config.toml
num_hidden_layers = 14
hidden_size = 160
num_attention_heads = 2
num_key_value_heads = 2
head_dim = 64
intermediate_size = 640
vocab_size = 532
hidden_act = "silu"
norm = "layernorm"
norm_place = "pre"
norm_eps = 1e-05
positions = "learned"
qk_norm = true
attn_scale = 0.174
bias = "all"
tie_word_embeddings = true
parallel_block = false
init = "normal"
init_std_qkv = 0.0163
init_std_o = 0.00308
init_std_up = 0.0163
init_std_down = 0.00308
optimizer = "soap_variant"
learning_rate = 0.00638
lr_mult_qkv = 0.5
beta1 = 0.95
beta2 = 0.99
lr_head = 0.00507
max_grad_norm = 1.0
warmup_steps = 44
schedule = "wsd"
decay_fraction = 0.718
decay_shape = "linear"
final_lr_fraction = 0.1
batch_tokens = [32768, 65536, 131072, 262144]
max_seq_len = 768
doc_mask = true
train_tokens = 294700000
max_steps = 3296
dataset = "wikipedia_en"
Each number is 128 + 32 x the weight over its row's rms, rounded and kept within 0 to 255. Layers, rows and columns count from 0. Numbers have three digits each. The size before them is the row's rms in percent of the matrix's.

# layer 2 MLP up, 640x160, rms 0.14, rows 269-356, columns 0-159
082:079125095154148123185121147115126083121178088127126150112092093083079142154164073182120151092126136145098138136077100107091078174126154175145127129190148128147129148106113149115102128098194105107147118085140127118142102149080056172086122140118090130083092121115134068103199130117149090165070088096090159175188062180139187169111156174100175145082108149167142135122126144102145117119142138141122113141155112097168134111132036152143105144188119149119084108170088121106171071151136103
054:139140120120131182129168134120109104085108099127135111135104140114109111084166110154088110094093172096183102156075175154078140083097062153190128133130138157133158181139064134130112160121141162111086129142170178151130172121157140163145103123133125128047067168116077089133132117115119071183099094097147151110086131159202087141152133132102112191151092105133143150144084112142085095157089153121093135146116173131110097097136050182132164137108151091146120105077150170053158096102118054
078:113119107128162143050117115161089143104102105167137148089118157105106083198064156147168116122139173117086162166095130115129097090185059110054117119102157119111113101190142157109152116172111181116144122125113170096110090126175095102114127068125120146136173139156139182174182126121167154140103073095124137158142128129067172075134155097075078161128122101190120159119097107132145166120096144113149146127183154101135142209134117128169158141085189173143084113122087108143165188151102138
112:134111135165133152133105139081138160112132124063127172101197125082081107166174058085100141132124142133093151117165097096172089123187146127141112124157153191112160177088187099101104137111105175146078108129120108174148161114174144145088135207096099156120162118150097040074153114181121129151124165144079134131100160083105126185159143132144150147159067115159112153098164103121133124063117099128164110107099146156169090102156121150118101076121126060109186160162165131114063137136119144
096:133071178171127110129136169129164122143163075103169145158161112042085109086169106132092109101170076134128165157078110171132176111184152112125121148124172136160105114105184121122074125117132127127087110119081138131144139107129145125064159203098077126097144179111084113133150173083139174118144108158125112131133136092078112137092161121104143101149082132057105110127195113115130130090188189194147171083146164108118048146091156147082115115145114126158136115150123129162079062098101129
106:136082127155145155099153162130147137127121051125173075115100159127150116123136135134111145162135124109149097135149088052123104109153118134099167128179084114143152120112081116069074085176087157151135129117086106131165178104155214062140123119103091169119120091173117157120080151163143156175157115113076106149123163127190184175151191147179171119151118164195093101093125151165131084183067109102164098112135139125098091124119064123126164127153137082092148103093107158142115153150202132
091:133214114118153126200133133137080157135092120084113130145134101095131156159146095120151131173120070099138177091101098141124146174110048124153189152089157143172151133120172132057094128133084115125146078114185158117124084115144172188127146161126094179108078144067111106121119087164161148134107114153113158100086153144173124171163115186159164055109109109169117057106134116162150178161128109192155190132195125124118125112124139125133118119141106179060080125145109113147128092104113111
104:128141151138118121141125179131055136120110195133127133114086117152089093136075112069128132104097186108049080128126167167089136165127165168085076136177159133167080189155078163103116178094105090114104111095150135140098117127099111113186176180154132170070131130142139181187148115154112143163092143088132141132115116133147151171096066114071087130150122114137219145134123070086160124110198086157118157167156107143180092153119154122080116140104119124142109111141122104087108127103080108
082:131159088068128155097175118096151121047113136139200115114103120206082123126164167147090133161103147139129129135096075127092049127115136091114100125137118129201179069161155158116082126119204116139134125114098147153143091114167075126192100147204144167088151177172117113086131146165108110193112105153168107119142076176184132118102089126126129163164120102110156149123076186104090102091125169120137140091085154156159111124154115197172162126111109132090147133109124172128122124141124110
084:165093128087110077131157179137147138159140104150089172136151088127121110132144170141124143141111143181182146123174072117118169146138070088083143093076089150135136155161145094192118097185091138081110160115176152119155168134105167155142144177167142102148131095106102140155131150120130110102179122147133159138169160169181132119064069180158151099153174139090099110161159147147130115132053070156089110136096195160139079155116117108121127187122135124143126170079176069096140038089131142
100:134079155176099128128111118153153130167179089199100118110114100109105192094142078182126116126108129141116113147128124142106123104109175097129101141128192069139151114161123220086099105138154113140118134119135187169081133168101116161191161141133105142118133148122139095108113149077139103115142152113167074133115086116160068063115111193149148128170118104136184145093116146096138112071167137177125140161102089090103155121149012143100140115135044158157124144142107125119135091058145085
066:158140096088116115165091111147116168081142075150133169101116139144152095139157128082118089139130053101123069058116157140135088126106134149111069184119082122174114121096113182101105151107128153137097135108158091105068128109109164147197134103187166108165125140081072124161054150124102136079085128129121121103173098121226114080121107103146165107115118149099105122086095077152158092174163138118182125133072122145136088088127117096127105154134098136113132141119129210207157090134152126
113:131086133113118130091139134095143138130113136140114106113127195129108092142114080122099150151070166149213068144170120105136143099155164146121125136137098108173107154165133115187130120169109183134163125110181093142144168151185179146109138162158120075156112042098146150103096120094104145114077128065081095193110073096107157186111167070106193130106072137124146173146161121107090113137130118088170148147177113092143142134115183163168152120155198131155112085141140119172132103078134064
092:106123106151128063163112094118156134101080106135101155157078090150151160105124142131106100121078115151143068153152121118166087089154138166064096131156147087111110116138161102086101151085173125227172108089187191138091115140181074167098190108132114092171129145150123113106152155118114174196140127095141173132113116112089128093129117132117141150150104146065139103169149106101151091157091113114085106125087143127154140166070122124159123156221098130125096131163214103097158152164172137
072:153127105078153081155176117078134140113134138112135209084106149172065141182176115110072085106154129158110116082137075135106154120182111107106158151109069139152126143207186143077095134156110152110172152106199112128155112159132170175116085089137140149173117134127178083105115119168122149195108096101152111107151098175157156152126124070112177089135106143092083065120111175132157092160087166168110115147149154122129113149080174163171115149107174143099145158158093139169108083139140134
073:130168124136130123132111033130081108103111091112111174190107138114151081173131164197120139101141089089080106147160131119116140139134113131137080071093100149158154116170113126121120110124171184157212135101104094126125105089138080204158151128166120123189131163150149143163148148155134158223110070130151168097172119087156102173119134112182143140166106074126107108075110115119203146120129156111090175106147124203152123119072131146140167146105129145094141093095188152143084133127137125
153:086134116139104167149085131109104139106163110136161134140079183068039109143074163151086139144113143086121061135135104115187147093138140111053099176162181131148121155144125174154142104119131125134116120155068169082137178174104103129096087100178095097058108113114134119138113137132083156137105157086099075088179152109123147120150156123138151145116081129090165137139156117197165157098081168197183164128124101121095111152149145140122175061143157164116151127159091105209145145112105111
099:132140160120140148172145144151140125115188049049111139113120110097146127158127152065124137125163120134142082092113126160129091148140109123153139161076105134172185162132098104192160140098155078104171170088088106075161127088134118171111136088159145123114129194114128111105091124104142105101167174219101092140115129107154079087139161155123202105124123117132078110110109160142163069171146165097128139161141163095123148162110136130225159220175127161144143143120166136110127074161130146
114:105142133114172112128085193104144116065127127085112120190140112093104120125116151130107127076150119161147158099158105147127099094108191160131165091094128136106157136195112126151132142082113164165103163185079118099096097098175132104082113139088092170168132159158119142091109153086084174119168114165078134082096089115126018136194125138101120122143122118116167156202149095123135128080180150111138110139137094156106174173104138173054072117129096169122112105168097149072133170117113090
111:228142179133136197165124142100120109075172164134121101142106145127133148119144122159131125119087132096173166110110175130088107135126157181175112106119151149164087089064125136141095112134140142177154195117136095169164098108159105147124130174132084108159114144104113131141097141184146160079156153050083127106145164166166125101130150105147146166101143127145130132085064086089143174125156102126087104087117077052069134046063194144124137078091158123129097169125139124107139115139144088
076:139111112155152145129144154098152122134163116108057132109143074106138141162148072155130168128068175201149143186114149169132121122087157147165170132162132130110130129143153099126173100112118178099063116131113163135121169135046148173080108115115106140167156078170116087127171138189086144053227119102091107111147104153122111098182113148076160150114124119064167135126140095083142129123112149172130158104106155138107118117148121162128182183082145115197143174148136154105106090162165182
052:129143111176189177087112090144078117185145123095137098161141147111126078174103101123132147140098151130106115133115140133145194134065172084209131093146111169114145180180122129135099100167096083127163130139122206091149124125150142151151108127132128136088119131114153152166111127148088155123159139133081119096104217084119140093092089110163091091131155139168138153137170148156127148126161173131156173186153129166188071126098093136072107114225160108185186124133116134155144083149099084
107:115100103189187114070133104091148155073109157138118163102120112070123103167144086076116147152108052138171138131158134078181148102070178136114135169134099143123144121171070107087128119100071114165139157130148155034108117144099153115165119179155124133094165161152125151099086098086061076166154142104149092114178132153138104135093135170116076140141122151100185148136145128099168132134124100105134135081152081149177125072077135130091151077131144129157127110190110134146098154085195157
103:176079142146144116128131111155060123168129114176116195176114174039086139135121106104113147057091087128117116102097147092153148119141150151155094172118164137067171174118124119103138139084098104075142090158151076109165193108104114139094167085043098173137184125141187188184100119111154132160096157138149053150112135089158068157115080075178158135081150171125133117139106124138162155094150141111136151154125112113105145141109126124086096170118111132179142153115177123130146157122114108
079:150119150177163222171081100165115149130108091143113123147075098120127109096201152152081141125148198076119121160088139129118127119125080098119145142167128142190108099161166118167128182116104091145141107060148167105102137121103105164134167161110171129119121148109152086110184106124174147073153086155130179141118108141186140085140130149104099063151114094126148127145146042182162108124141133130136137133150128139168119125061105113158150139072182154103095191131151074056083110144111158
077:126120107162099138110154202123147136123177115134158180097139144108118158106099141161120139087165117156166123154142132130085099143064140141131128103134134160128147172107196123109108138116112124147131172079106141132146062114171093157145090183088126160142129151139080084115075110133087063115150152086130089155126189172131082217146210142077095114163072074094105160162078086107113148095084194107092115138120153115091138110160116163071079108128097182104138180122171159161131148120123085
098:091107166205137085073124087108129102149135113148171151100128119119089096135133165163087103152114120137162105117150079149194089127163135107125124080129143123128108092120169072121136126163126082135166060070137189117076143160178151130120172161207074155068128088130121127109127134142063110170185083152183081176107128146136150104125130068132167157179118084155108131146141089163081116176114138124162147103138149120185108108057091116127149147092183148088122141175129118165124102119077134
085:129105048117175160183175073210118084086126096137061132120116142106104131152130171133105124091136152072120124194166123084112147101081053197137084143115132082117124131170165175089173118173157102101183140118135109079160184165154124163168121134098118131117193118154124154074105118133150107184173097128109107120123070160142133126127132179121129153132110155148098185157078152150127105136130151125109138166178139116100158117151119143124164115056144172168100173107117110084123073133122159
093:145182104077223119116122113088110152107098147070144102129221126108137110138116119134091145186154146114116165108082104145105129110087147182148145140122104150127186145141082138150116104141106146106077165153108104129138060140113190112146066145150126101168119076095158105132158119109119122129122100133046121092143123130115176139139087146141147084207101071144149063143087117130089154095137127129162220141151156149130033123107164180155121129090115134160102104154069140124102137150117162
102:158129112136121150141137162103105174122102189099159106152092102115106086087086092090086190168116092149180128131156154135084145151149180139109169081161133140121175137181103127187096167105175105214084098149154143209168095088146183161148149110136144099126157129098167115184136129102113143155175145180133137177097108146190086104172160154133147142185078085092141077114147139109067159123130165159171155127143151144157164166106159119168148143139081149185093122141119141155107169135103129
079:135137078145056145176089055131131074114104155083118100080207068116109145140132142112135130218099110186102125145175157092124148126109127121131174113133092142132119113140183149090094119125123063090118107128168172126107074120109167111147113108157129104128086124131106106172136061153065135132136109123153175106091131130168134136126152115172146075156150172139171131150161149163134130153162101120108163142147166082172084069166147084195174150157133128161140163133148186177144059138083116
120:153181151141142144087115125102199068062140095126153157178119183079183148100078100111132148159080130183069170152086096090134149119119135126077148172162106130168167078106124099127124123147096089044136068056123139106073155175174124171193155132181089134129123143118145156125098112110115140147089133154180065116109154141132122172153110088141169123130106142148151141090106217129118150149159122067115105117149162086102150129096131155111148145117129148127121071189144103152138137137130104
081:138158136157204140155104135155126133089128114134064098140129075089129129061161150116109132134115115087156121109104086110172100179163151095119156105153095099163114109130093182179124166115179108195143109138155127104127096063135093126137134097150114172017187145088146080119171124104125163202161143194117172145192171133158110167124152128128059185092163117144107161140124089132155158108129111144194100096116151099144146148121106144127152145184141135096131119082097088145179131093152121
120:216068088150128089142117131148143124102167084083104125138125123096165086169101147128098112092121171144152129120117165125120187171153114133153173099082097135176144110228094124154113065153108107160135145112097137051120149121149124134137169131167145094083113106112125150103115134084118135082140123101054152118117156110134083103126073127142174073049168135151143097073178106150180080145095124129063118135177151156107122138140190146167115091127136137195086131086137152128135136149186101
115:156096090090140183098142165186140102178096109121102108127109095181164085133148168158121121088102139144150116093117164138126136109145101153142112083152100102098094098181174153132139178115094081136142148141144172107084087143112154120158101096096155160139078107124161111130116155202112173089196164100154098102168129119144141077182112098136088137086158194167106084070080075142153165158155142088139127131133072098076187113132100124180060180099161144150088112114106113165180127154173112
103:077121143109125106128096114106117155135111088173123160127195123133142096157133086125166084162132062170139137080163156123126172152096126132081162163094138131154146151117141152113068160152079138131092109094098171079123117138066157101144134106139134140077151087163066124131117141082172164069177144089046170182125139098143083162146142137184214073093144092128138125140181144141180099145137135125173099167148152081146138160101123191083145163167089158197115094155100111156142135152123104
091:072170153189128109139150109119143151106165099131137123131172123089087101150084149181132079103141147195158115096087101103121163153135173155086175091170110136094115067121089157079166150125149113131072101121100168093140162168093122112165098146156087175072191129177119142122171119094151141187152109113074159092155165117134181132117204059076129086147097092143122128154093113134129147085097130184119104096106168145077123114082137105138103122131127167186144128158087142130108124185166177
146:105152137169152131161144080152104146117164097158146093113120061129179146118141151110126154091103122150105133135076110168090086125166177154173137147144155134121105163109094155114117115112162137129168130092122101145127015111105144177140111156119162145089160136126127113118134119107223177110187096141146130100164155083100107136141146149052122112133138166201106138104081062091156128145176178158134144106097091146179155109108102154120096106128096141158109044109215153095097093127097190
086:091068115073199116079130100140120086117149091117092134168147130091120076135138079082135155180130075115112128112142142089115154175100097136081101155148103203145171167179068150149129133088165183097061156125170156095139132164088187164155190137138124145113122109132165140150113113159050157152116122147133140123097115097094136078168156124145142092103145141128070115114136152135099123237178101119088081135141160167155102103139124114135137066118144111098155140136155124170166123137160183
082:166177083135145131176137114070154184126133167058122099134094102107150116097076141150106095069110104135097077092130143158051132188129113091119129151129116140165123083107170123147157101182090070084098158066111108108149170153117122143178170127140113131132122146089152149112099082119105107107115123157080180121118122180141126130075133201109178127165125099098150129154167142142120084101116138145122106159140124078046069110165103073142120159114067179149114135131065118102139117046110120
066:150144161133061066076089096141147137104112156164108130135169127153198134101127131109181199125126159155113129157123095091147132126173152169159156143103109161087133129081089153114150160136171189169168187112100105151222068088185129156148092156137120094148210159155144168168128118112145142063149142159135126162174180126118105153043147166121100172110195115086158122075158108091133107108128179145156153127154132119132151131117105123095121110140114153177132116083104174142117156151138146
085:164071082199159166134141114112136100089139095139146110170159109125169130117148139151087103117099128138107166128065145141179100148167160123125068135116128146114155142118130069131176148094107084094069140138093144116159144134108081084076089093097116155121138168104086147085188159100119156179165093173105081125135127095089138088086079105131119140167109086171166154059120035119077120127135107143122088168105115155102139141069123115094105100106136099114118185135122090147162207177185125
073:149140183139132179129112095163112102157142128029155110113128111158170132098151117146094152076115123156087059147096107102114059080139103133149135073123153081133104102093169092164103165112088166134116133073118121159118115093134130167137096116092127140112130095075121111111072127131174115127145154134156065158145120110080064121080173083134158166175120144165186132146073127130112127152120127126170133097166111060075135096093108156145096192139138125152199119100158111116101199203163119
111:167088113093100133170088149103143091118156085091132179113155147097127103190176112180139069176100135131166104109196153112162157107189192156089113144121135108173106079132155167176099120121082097194105097113139199056113159143091111120157119090125172115148074155137086180145099161144061110115124142167070138124086118166179075114094124142119110161139128172131137121133132134118135140074115160151138174159142164136139086134157152168129119137096122164091099114076136105179084085160136077
084:097129131152150073147125111165139184102145110104163160126106058115092092154138126114074106093185098180142101078193146062144090146173124126062112129121090140102106108120112085125098128125097094094168129132097103124164174121083194124155129066124123086156157079108130089081109132135065124112110142117104082135124121091153066074170114146140186171125141165091093069115182133119132090136100163147160152086175161101114063166128128171126153152158117117186143119167099170157098089173102147
114:121142127107116140131127154146152089143120155147137178138193197099077115144120177112104107145078086101135165100122118068094121122145115114055175193074106086161205147117092141128155083098094123066088069113099135156157093170108095120132115098140126141112123123075141157122142082128121116102091163128084140178114139128136152108126133074126152148128128113137175062113194241144099153079154124139110157136083162096098084169154085123123122092177123127166095097108140160148148126133160202
063:097119170178168158078124138108141105122163147111177152111118144109133092129117126107087105111150191165122074094100129139152212094086126074120164103122139109187196070081139140168076143131114088158158119119138193053121078152154142143108128130076171150073142157141110129129118165109067109076158168113074128130058160152104076059153095099145121123112118145144141152118184196116190105136149144139131153115109142079133124145171108093171135153190133142159108122140129135089128149178138083
085:095126055060216146174126123128116177070149109133045160116109130122099112174129202161090109143078128203108174137146123116100128107137132105116141113152128090107114187162131151143144073137101115090180163123153142116147151153124142108096098117111097127111138063160162140094110154198107121140137168089113106132107127162108120096123083125080123129196062148175162119195106150069120128081105120108128132084145114188142094155136134132156143077114139096176106159081131073128103155156135175
083:110064130085151076150083119063192177100161087149087140096125114148116156111112124097152166084145089102147144123115084130084111139157153149147100132139109108116097147173111062150147127120123123180115174079125088090118108152118147132169121112153103116176075134161120124131080108196144146115145105098108123093180105145149068132093109123143084155075134112144164097184026129132123146122101173072203160121136141122088113113144141087195202119098166164106079134100075166167163116140138137
089:159168123107129131124117090159116100122068131143057088154118109089092111122170138104145142158142162108126120113171065142195162135184127088112162089112131196127085084144172138150107085157155093083100079175153147124148120134071105184073133153128097145101207113106124212119164065103144167126125127160201131149118188090122159113217103185106120170107147114153124144142138129158123127117137119119158159126149172149103109107117139110137109193118150132103105151116160081120097113053076126
090:153165102138146093120185163167118112116088180124121181149187154161107154077100159073186141101175097129135178098143095047102170116138036125113139171094126120154146090138099156130134123115102107086132092142102124107120129095073098128147097110112137150105095141092130145132087170149130109125089098150119114142150186099151156123115073140095128164128180198102101068130174150100166163117100105115156153116114163090065181176149146110195141216150086151134085164130108104163114090122093116
060:173118085140139107103080099181108168144137084190047157191135173099092069186116162111154127138130119084150157132119148123135075145109115155139100142153122156139157140195122111097146096147130189135109082128092129093098167105156085134128144086144129139129182134097111210124161103133129157145121040100143176150125131156102105115172089169165134123087147082086132152158150096119130191134137128117082137159137123169106085118110121099068093107087183151136064178078113178152130168075122146
066:129164148175143122132100140104104136095097122191130138092110170103133137065127193139123156132090095174097088139175121088094149104171184129120146101143121084158109152177107107158092100101155103123128126143154152151168109106165167165100132152113047096038136098108150065109097149108132157080125124108155126198125208154141123222124107128201183113140134163112171134175109096117113174146145141120169171117128153098162136142097122162167205147109099088183130142093155124159109145145103118
050:171136148154131158085117109134087074120139148201096141161110132118108135127083137144150151135129144130104070196095169119153182151087141130143123083132159116094162120133110147068131160080118117115150102162164132180124103095145093175122146110083093174137185139106099102170177086149092134116152164117148096099113071135075106084090071110155117149113104103114115120129148067090166134085192135106150192127091091076116150070084085109119160089116068182159086156164128188167173163129076143
120:136111107166138124106167156190153131090115130145123075117158137076097127093121098086069170163096123162126135138082144136157101120111163153172153156216131107098137097104111145129126159087122085090175056161134137142114132115146097119087106127088082173166153159117070111126142060178141130153132165158134056108089186172111136111115084170158086192142161165119127186078171130088120156120134131107168084101099105086126114081135118152042163178141154104112140183148165113145127186122129125
098:152114131102131134126100056149126148137220146128141112106121165123065084106102176092132127127141136161177085107070037096125150116137124094140170105150069185156087119148134064125113103161129088088155092142206138067169142130155132142103129092163132121098207111118113152136104121109140107093106179142102145161090176121176150192155107118129131094075134167112107145105164142128112150129137155164178187112166099074144115126111132063165112144106166128135102143106088162133104162069148182
092:132210168121155160072082172167109053016105095103139113099133107103136154113157111162078152139116123160116118125144123164096153110151150053138134094143204136142170095131135154117134151117094134115114151130135141126152128124077133141074154182073156093111096165133133107136126128131054194154188110089169128122133091128124075160186103110116158163115119115158143135090081069173139180131137133176203111095162134134145110146142179094143090138181126101099112168185118093140136134130123130
064:169185118174089163169138069115138119051114126180095110123090151133149112151171153150148102123164111097163160131136148108101055158093089163123087157153056114170100122081133146133174127101146093160137158108140147110157139125125091158108104119108073115070043210145130061104161093200149118184150124158148171128124080162103106076104160130106117142159166154087128123188135120144095120128168149101085112110081174132084113138106130110102164061095110161129092127120174123122152114092117105
107:125154126098127126196081060147126137116128099104148214149106120077120171081114105135160142143122145116128141149098118210169069137126122172107141115184062189091140145102186166123139153130120115128133171105123117190113187114107145127137109155150091116144144082185106128184123102105065106123121146146133090065111143141124109137164146108102117118169111122113118084157141167166145114103091198138139144096101129199121140137081077079082149093155176132095097163087092104131092093148097215
087:086136121161167130095195097087142144122157150135132151081156148144178131164162170121104089106136170152152071127187127083087097118114108168138128146095117115108164113103146099114131043132119085091121146139144168105176176134171114165134107106146083102143054135179110088065109148190096079100091119100118096156123086229172084060137140128130185123155134143142167133192088130124055158164138128134110121132123092121127107162115075120185147104106146144150123189160133108133111089112104134
101:135116086103156108187066104132144171114131119147127071165119115066121128151128166214164122090160005076141089150107101143157079144155130113156142167091146157157067110118129137136113120151127080111113153125140136116148134145107070101132197096132133096158176168121076183111080089096163154150083136166136139177163150105139138156105119184155128145120135165111126115098160076088101151090127080112141092128182153170105104130078121143162112176163117139188100138099127161152132068074135124
072:154095155067120146089144088174144104086034160099070142132121087099125168153125207104093136162138162125136099124136084160167113129121134129147100114140113111116150143167037063107129105154148055173178099158113128104134149167163142089155100152109097129081098075171131174137173144161133114103121102141110127170131149086195151109137113160124141133150161127196102156138103129123103135162083141155158128159133113177131044163158174164118095132182163139117114095149078153174133084110164090
071:135086147131134148166125126154097110096132151111128154122158141102117090103187117170061091163131124081104143164132093108172112138221102129100102069099143129140116095072196105150133126112130166140086075134133144144135099093114165154159119150131112111146181100096109107140186150061130171145170159187075100128177090074097157097077099167143186134182156159179103072163165137156205101114083056160150154066128121179146130096095113097133127101131117116144119162159099146094150115132118141
065:162135094160113146080132113114097144113090090156157107095053059132115125086088132117047142129194121124155150115102122158179109131124158090141124142113142109145174169117107086128094144129088118141113080113127159092097128104102112122122169144118101098089167142111073150151115113090146093135120148165145107131204104119126151134136150130107089167219123107108104225126164131128124131157098128126102147129141079158156078130057057143108135159117174121120088239174165132106086153056122126
118:121177142174081102098097121080193116124099106136135098160170129082121134142093096162125155117135156178136149146083095162167083105117210124211144116126163138111151184061174119142067072094094122118175164146106130157115107140172112123216142197103098152141139106171113077106115101109141125203121163136170145110131129129127133125127168081186126099152092109116155162137137079093098133138180165108075108068157100170143141113083098117108109123117165100147137127171178159122100157147117090
126:163134136170156125095117141137155127150132143132134103138071143094136127125106199058120116098073176164156080172079137134120105145121174082169128137139153155140142134112086129116093095156123096084149152137108162151158183114121103201134142099133191153090129110079155155102155117156114176194119078082152142110122144189129127156188094104104126171160112147132150138174059105151075158108160098170086148108107152169078050093057129182107157114134175095186122164083174116135096117143104128
107:143141144091080153181080071147142124102139132103172130142117144157148163113128105182172103125127088089107152173118138181090155164099078111150063087189107165192145104082153113094135115151078129123151108115132130143105140189132148183131179175122083056093129185091089153113135118141109133053143175101166171107105099109147086085136209115155153140119077145106179154102116061102138098154162147133139123137121122060128140096148145150172151133143092156118098143183104084123155113066121117
157:137162128094024153122091048163087147099118139105143105143166118116075083115110173146112135042069126109133148148092131215134102107153122175124084123100119127144130125134105149195105137100147092073132132099103181157093091146115119099126098067153099079118128130160145090150156116140130199122147163083151103084136120152096134105145144086182137135080126123131192170101107120115102218128139105180103134102131119076049116155114147097148111185151141122146084128141124127161132142133081104
113:132137104096128144118078129098139164147144140159090118079108163098105117174130133147156124122120113136168094147098167126098084119132154120090136147143083125168100084109123142122164164159134158129117119135180131108053176139240086117155162136073123111181149134101089134156159132093121142140111044110149168238106096162129145141140098196215159087112173130111113144145147122150047070097110095122129158126110102138118097166160136135158157094079131145114145134103195123110077135121196123
134:113094111118130194128114140156119079119174106147121098115148131098036087123070122066077095121112090129152123138158103157165057055149110140109097096074155125104107186138098093130144130136135115144159073064108114109133124135149156134158176160159122088077173184154138145140067103147150090156144152148168105191054115111111110132133144143125147189135159116186116124073148133101142163141212106116162088138161115080164127156135120133159117172109157113115121155049166138099126162089164142
127:117107147166209149153137097137102139106162111116114186135132144071162150129183129152121109129168124088096181124112130117075140157137087071124093199203126162133121104048118118123178114095167143127150116111109096059167179146121097110100143128095114077063148121140120155072166121146146093177072059136111079211137138151173123142072085139090142192151129126168173177168128137110154074155093154150127143145131102148167059139126160121102149104153102125119148105157129118109126142164126114
105:177102143090099097128025127066133138141089150083131158116112081130168126208127128156115151103101142146173113094158127151110162199118149120147137142152114118150082159154092103083091121129114124105159116100092104103155155168149139112180156161148126125146185128141104143091147088100132224102168141184087150110148094134124181140149099140134108078156110115093117128142152185081081137094107110125067099115103169084101159110093152100079136102088149158160061163086085153108116121119199175
078:196146113073102124149102135162119144173135107146096122145157122112111161176112104168149174096151121148087129172102118100109096117110119164179133165131087131084121135129168164048151115118158153082136105079123092139136138129147154182178092211074111139140167152153102144134044057154147147093126120107154144131153125113082161144121165150188150067045115184147078101168109102133130174088140143093062127124153099153088085109162121157148085132084105129164140162130181166086094140134155152
106:095122079157151142140094103166171104154160032169138172131136142103169096152137159095120144120131121114123117155108160115124178200068120094085138113140098131164131098146154206169149109119099098084114104087126147094141115145077092178148175135093140164179158125141122148135100145130167157114142186090145165152110165145171128112130080118144134079139094123124120164103138153196123139083087118177102135139092162127084134080086090147049146073135149177110104133106166161210100082108121062
099:151143122163153124102097171150129144133125163142164154146136074152116151152143121080081167148152105108149192080096090160136120155165126192161141206097136184091136093115162136122072152115124113130078125139138101113162134128096172126107107126121187143153255166165132160102098148088165175142151138191134066110163090091089128136118095184102130106118133131132141122094114169161152123075048102148090085143104146118157120156061140097123194153103158112118117158158183111096140142134173097
052:159097170121190110156115084103123082088103087105058094158116138129194137074174137143148132125107105088139129158123102102068110130153174144180091101137104140127163131133165164124129163144181162162153181109136102175138153137175116153176076143126086047182165106080182103114175052125191139125137151122125147112151149112118137198160151150100087116142104107092143153123073064114105088116140109102107098173162088127167091105098108102067130137128133132131164117139113123076081148145190113
085:148136146131167130176034073136080177115136105121104179110131071061137152137156110151153124127114105167176050102121131120097129144111108178183148104204140084110132142096174090136110167181152145162125126159116189114155131167088138080122091141095077110144161099089105126148141152113120129145150090144133121101107187078049111077078086105138121151145200150160114140159191159137107150083152075160138109106115096159097170150125103063174141105149149166123104125139120141106159147136123165
097:145063098144160139147081183131140181128206193168131104131130125107143162144099115172076147091090093087162156137152121087091135158134101163144076128196149127115169107151145135141089155079119132118161136108072155017148161154172150124190098128133147132140124122179124187086091139053097065124124147147179125096100104147149144098115140164123149105139149135103116165183136149109071117126112132142111165163120105140108184143145117073135166142089154158120144110120087139122037095083128129
082:126148128139132144102120156096174154136112138123132173123148126103149144100070114183092171101128121128202134107175131140124097089087167121119108159157139130182133138068123172157060162161044127160203130090151203152101208149172183139131148082104106119075094084099127181112126142117093121079135134079097147096108142124146116093156102054087154159124142196105153081140131161145115138119124124151091093131145115118085133081093153166077175128166132125154121121211105175150134109101151132
106:165135114140110135142150109185154091150151088106082089071096173174152077110188156104108129178098123154154098181149135141139140065081153141127108164135103177165088160125156164209112133172078166172125153162146191108113130108137100124138173163140132101154083123130094122125093153146144162077161149104142110146156130141116126028159100107160098150137132196148130177155159142152070100166170118165126067141115095126093125139077077138078143086153171133157099117136097133188137085086097146
092:151148134170152086138107105125127177079151112105146135128116137152134093155185141156081146125109158121135110153101117130101158085146148145170104166126086174168045146232096072146115125146141173178096123162140122102140118110079079106089115144128119158172184156177172067138135168172121169103125185130140142114133082135127158103114087164179072118126142119134058107098144106119160115094097114121087121126093189160173135168136150158104074212052131167162106124080083113148128111114137120
121:134120082101161137159165081144122081131072088193145124127093167145111137138141062132129168112146103075091153170050158151172132150139113176141122085156101073160146163158142161172158131105146158115161118129162098134101066160159106080141141149106117172138140151156129172171191087110156150149160128155149087127093109073112195072047137101165155112108104083098129105031140157111120136148127163106142135099080090096102185132131144115101136067131157139132108078116142173152097152120162129
103:070083107161119105092154117155103068137100147107135120140122138149126149126105173139077205111102158183129118152177172134165095060147141119143105082100141081137145139138063171107116151117114154133168144126153141068117133081098135154173108112118097111172097138173123121131123142137059101160101166116149076102151049137196146105073126114154086121106079159063135085198119186136153143122133186152079108123128119094117090118148115092105151141108114153140169108149125218153094160159195135
104:121128157089157128122178110178171157125160109142130146096198179139128117129136114142189098155084120172106080139186153092122133078125138165120166096084158130143143201088092129140145085131096114113157122128153115094128101089101135103174177147126097138177124127122098121131159166176124145085138182098080137222078127124093100048120159125133127123167110143192187200145120123117079171136175119150052134151162158143124136152102128087178104131156115094155077105120133111167080166127090173
097:144070109191122172145105121117220185138124116159134159116095105177171100150116167119107115115170132101144097145112158098133047099117149102120152111130056182208140146161147122135104111126078122150140124145131139154141153118123163128137124149079146156147109094151112155171097169185156137073121108120127087126125103090101062088058172105119187088116092126122136085131132173132139053118149133101044093142106104159114132159073116151154130128111134083109118153068118197170069096122148133
077:152149149151100153094131174170075141195067128091087166141150140098170122107122154168109139120148153084107130117125110107103151194146104112088137090170087117112143136165155094146130143129112125095147052095142093143173162153183221161105096089047137111123136064078144180135156121153129190097128119149124111164112141084108114144136159084118120139192110124145121153111145103102084116102194119174155188119142103105174162172134069135169088109119153139165106124135117084154094196103180123
076:127175084126102171109138116136147108139095150091120159170138126116125204092111162153096131124115153106139151063047133208109062165079138150168087169110135191159137083108146131089116113157095073057107149157162172115162156110081056135102183141115145068154166127144105119148138138108137159094169118142180115184131120146128062080092111132120133127128176134149139089154091177185112080085111117147098098126163145102121111149114137117154117143184124161171134199148099106092174099123118136
079:128170072086084089065147108158117112117110168116150130101148086128121180091091153164111115171133103104157164125060171182154110158118089186129127153148145168139163081157084141135108105154088168131167146124131106127124083083123123043079113145122126158100111147087101162149153081122099158123164097136087088149133126107108131154090142087109098183152096117129111137087113097135118115078116095115177125066111099122115095151094147140194129038114147159158067169136116119212104192130116184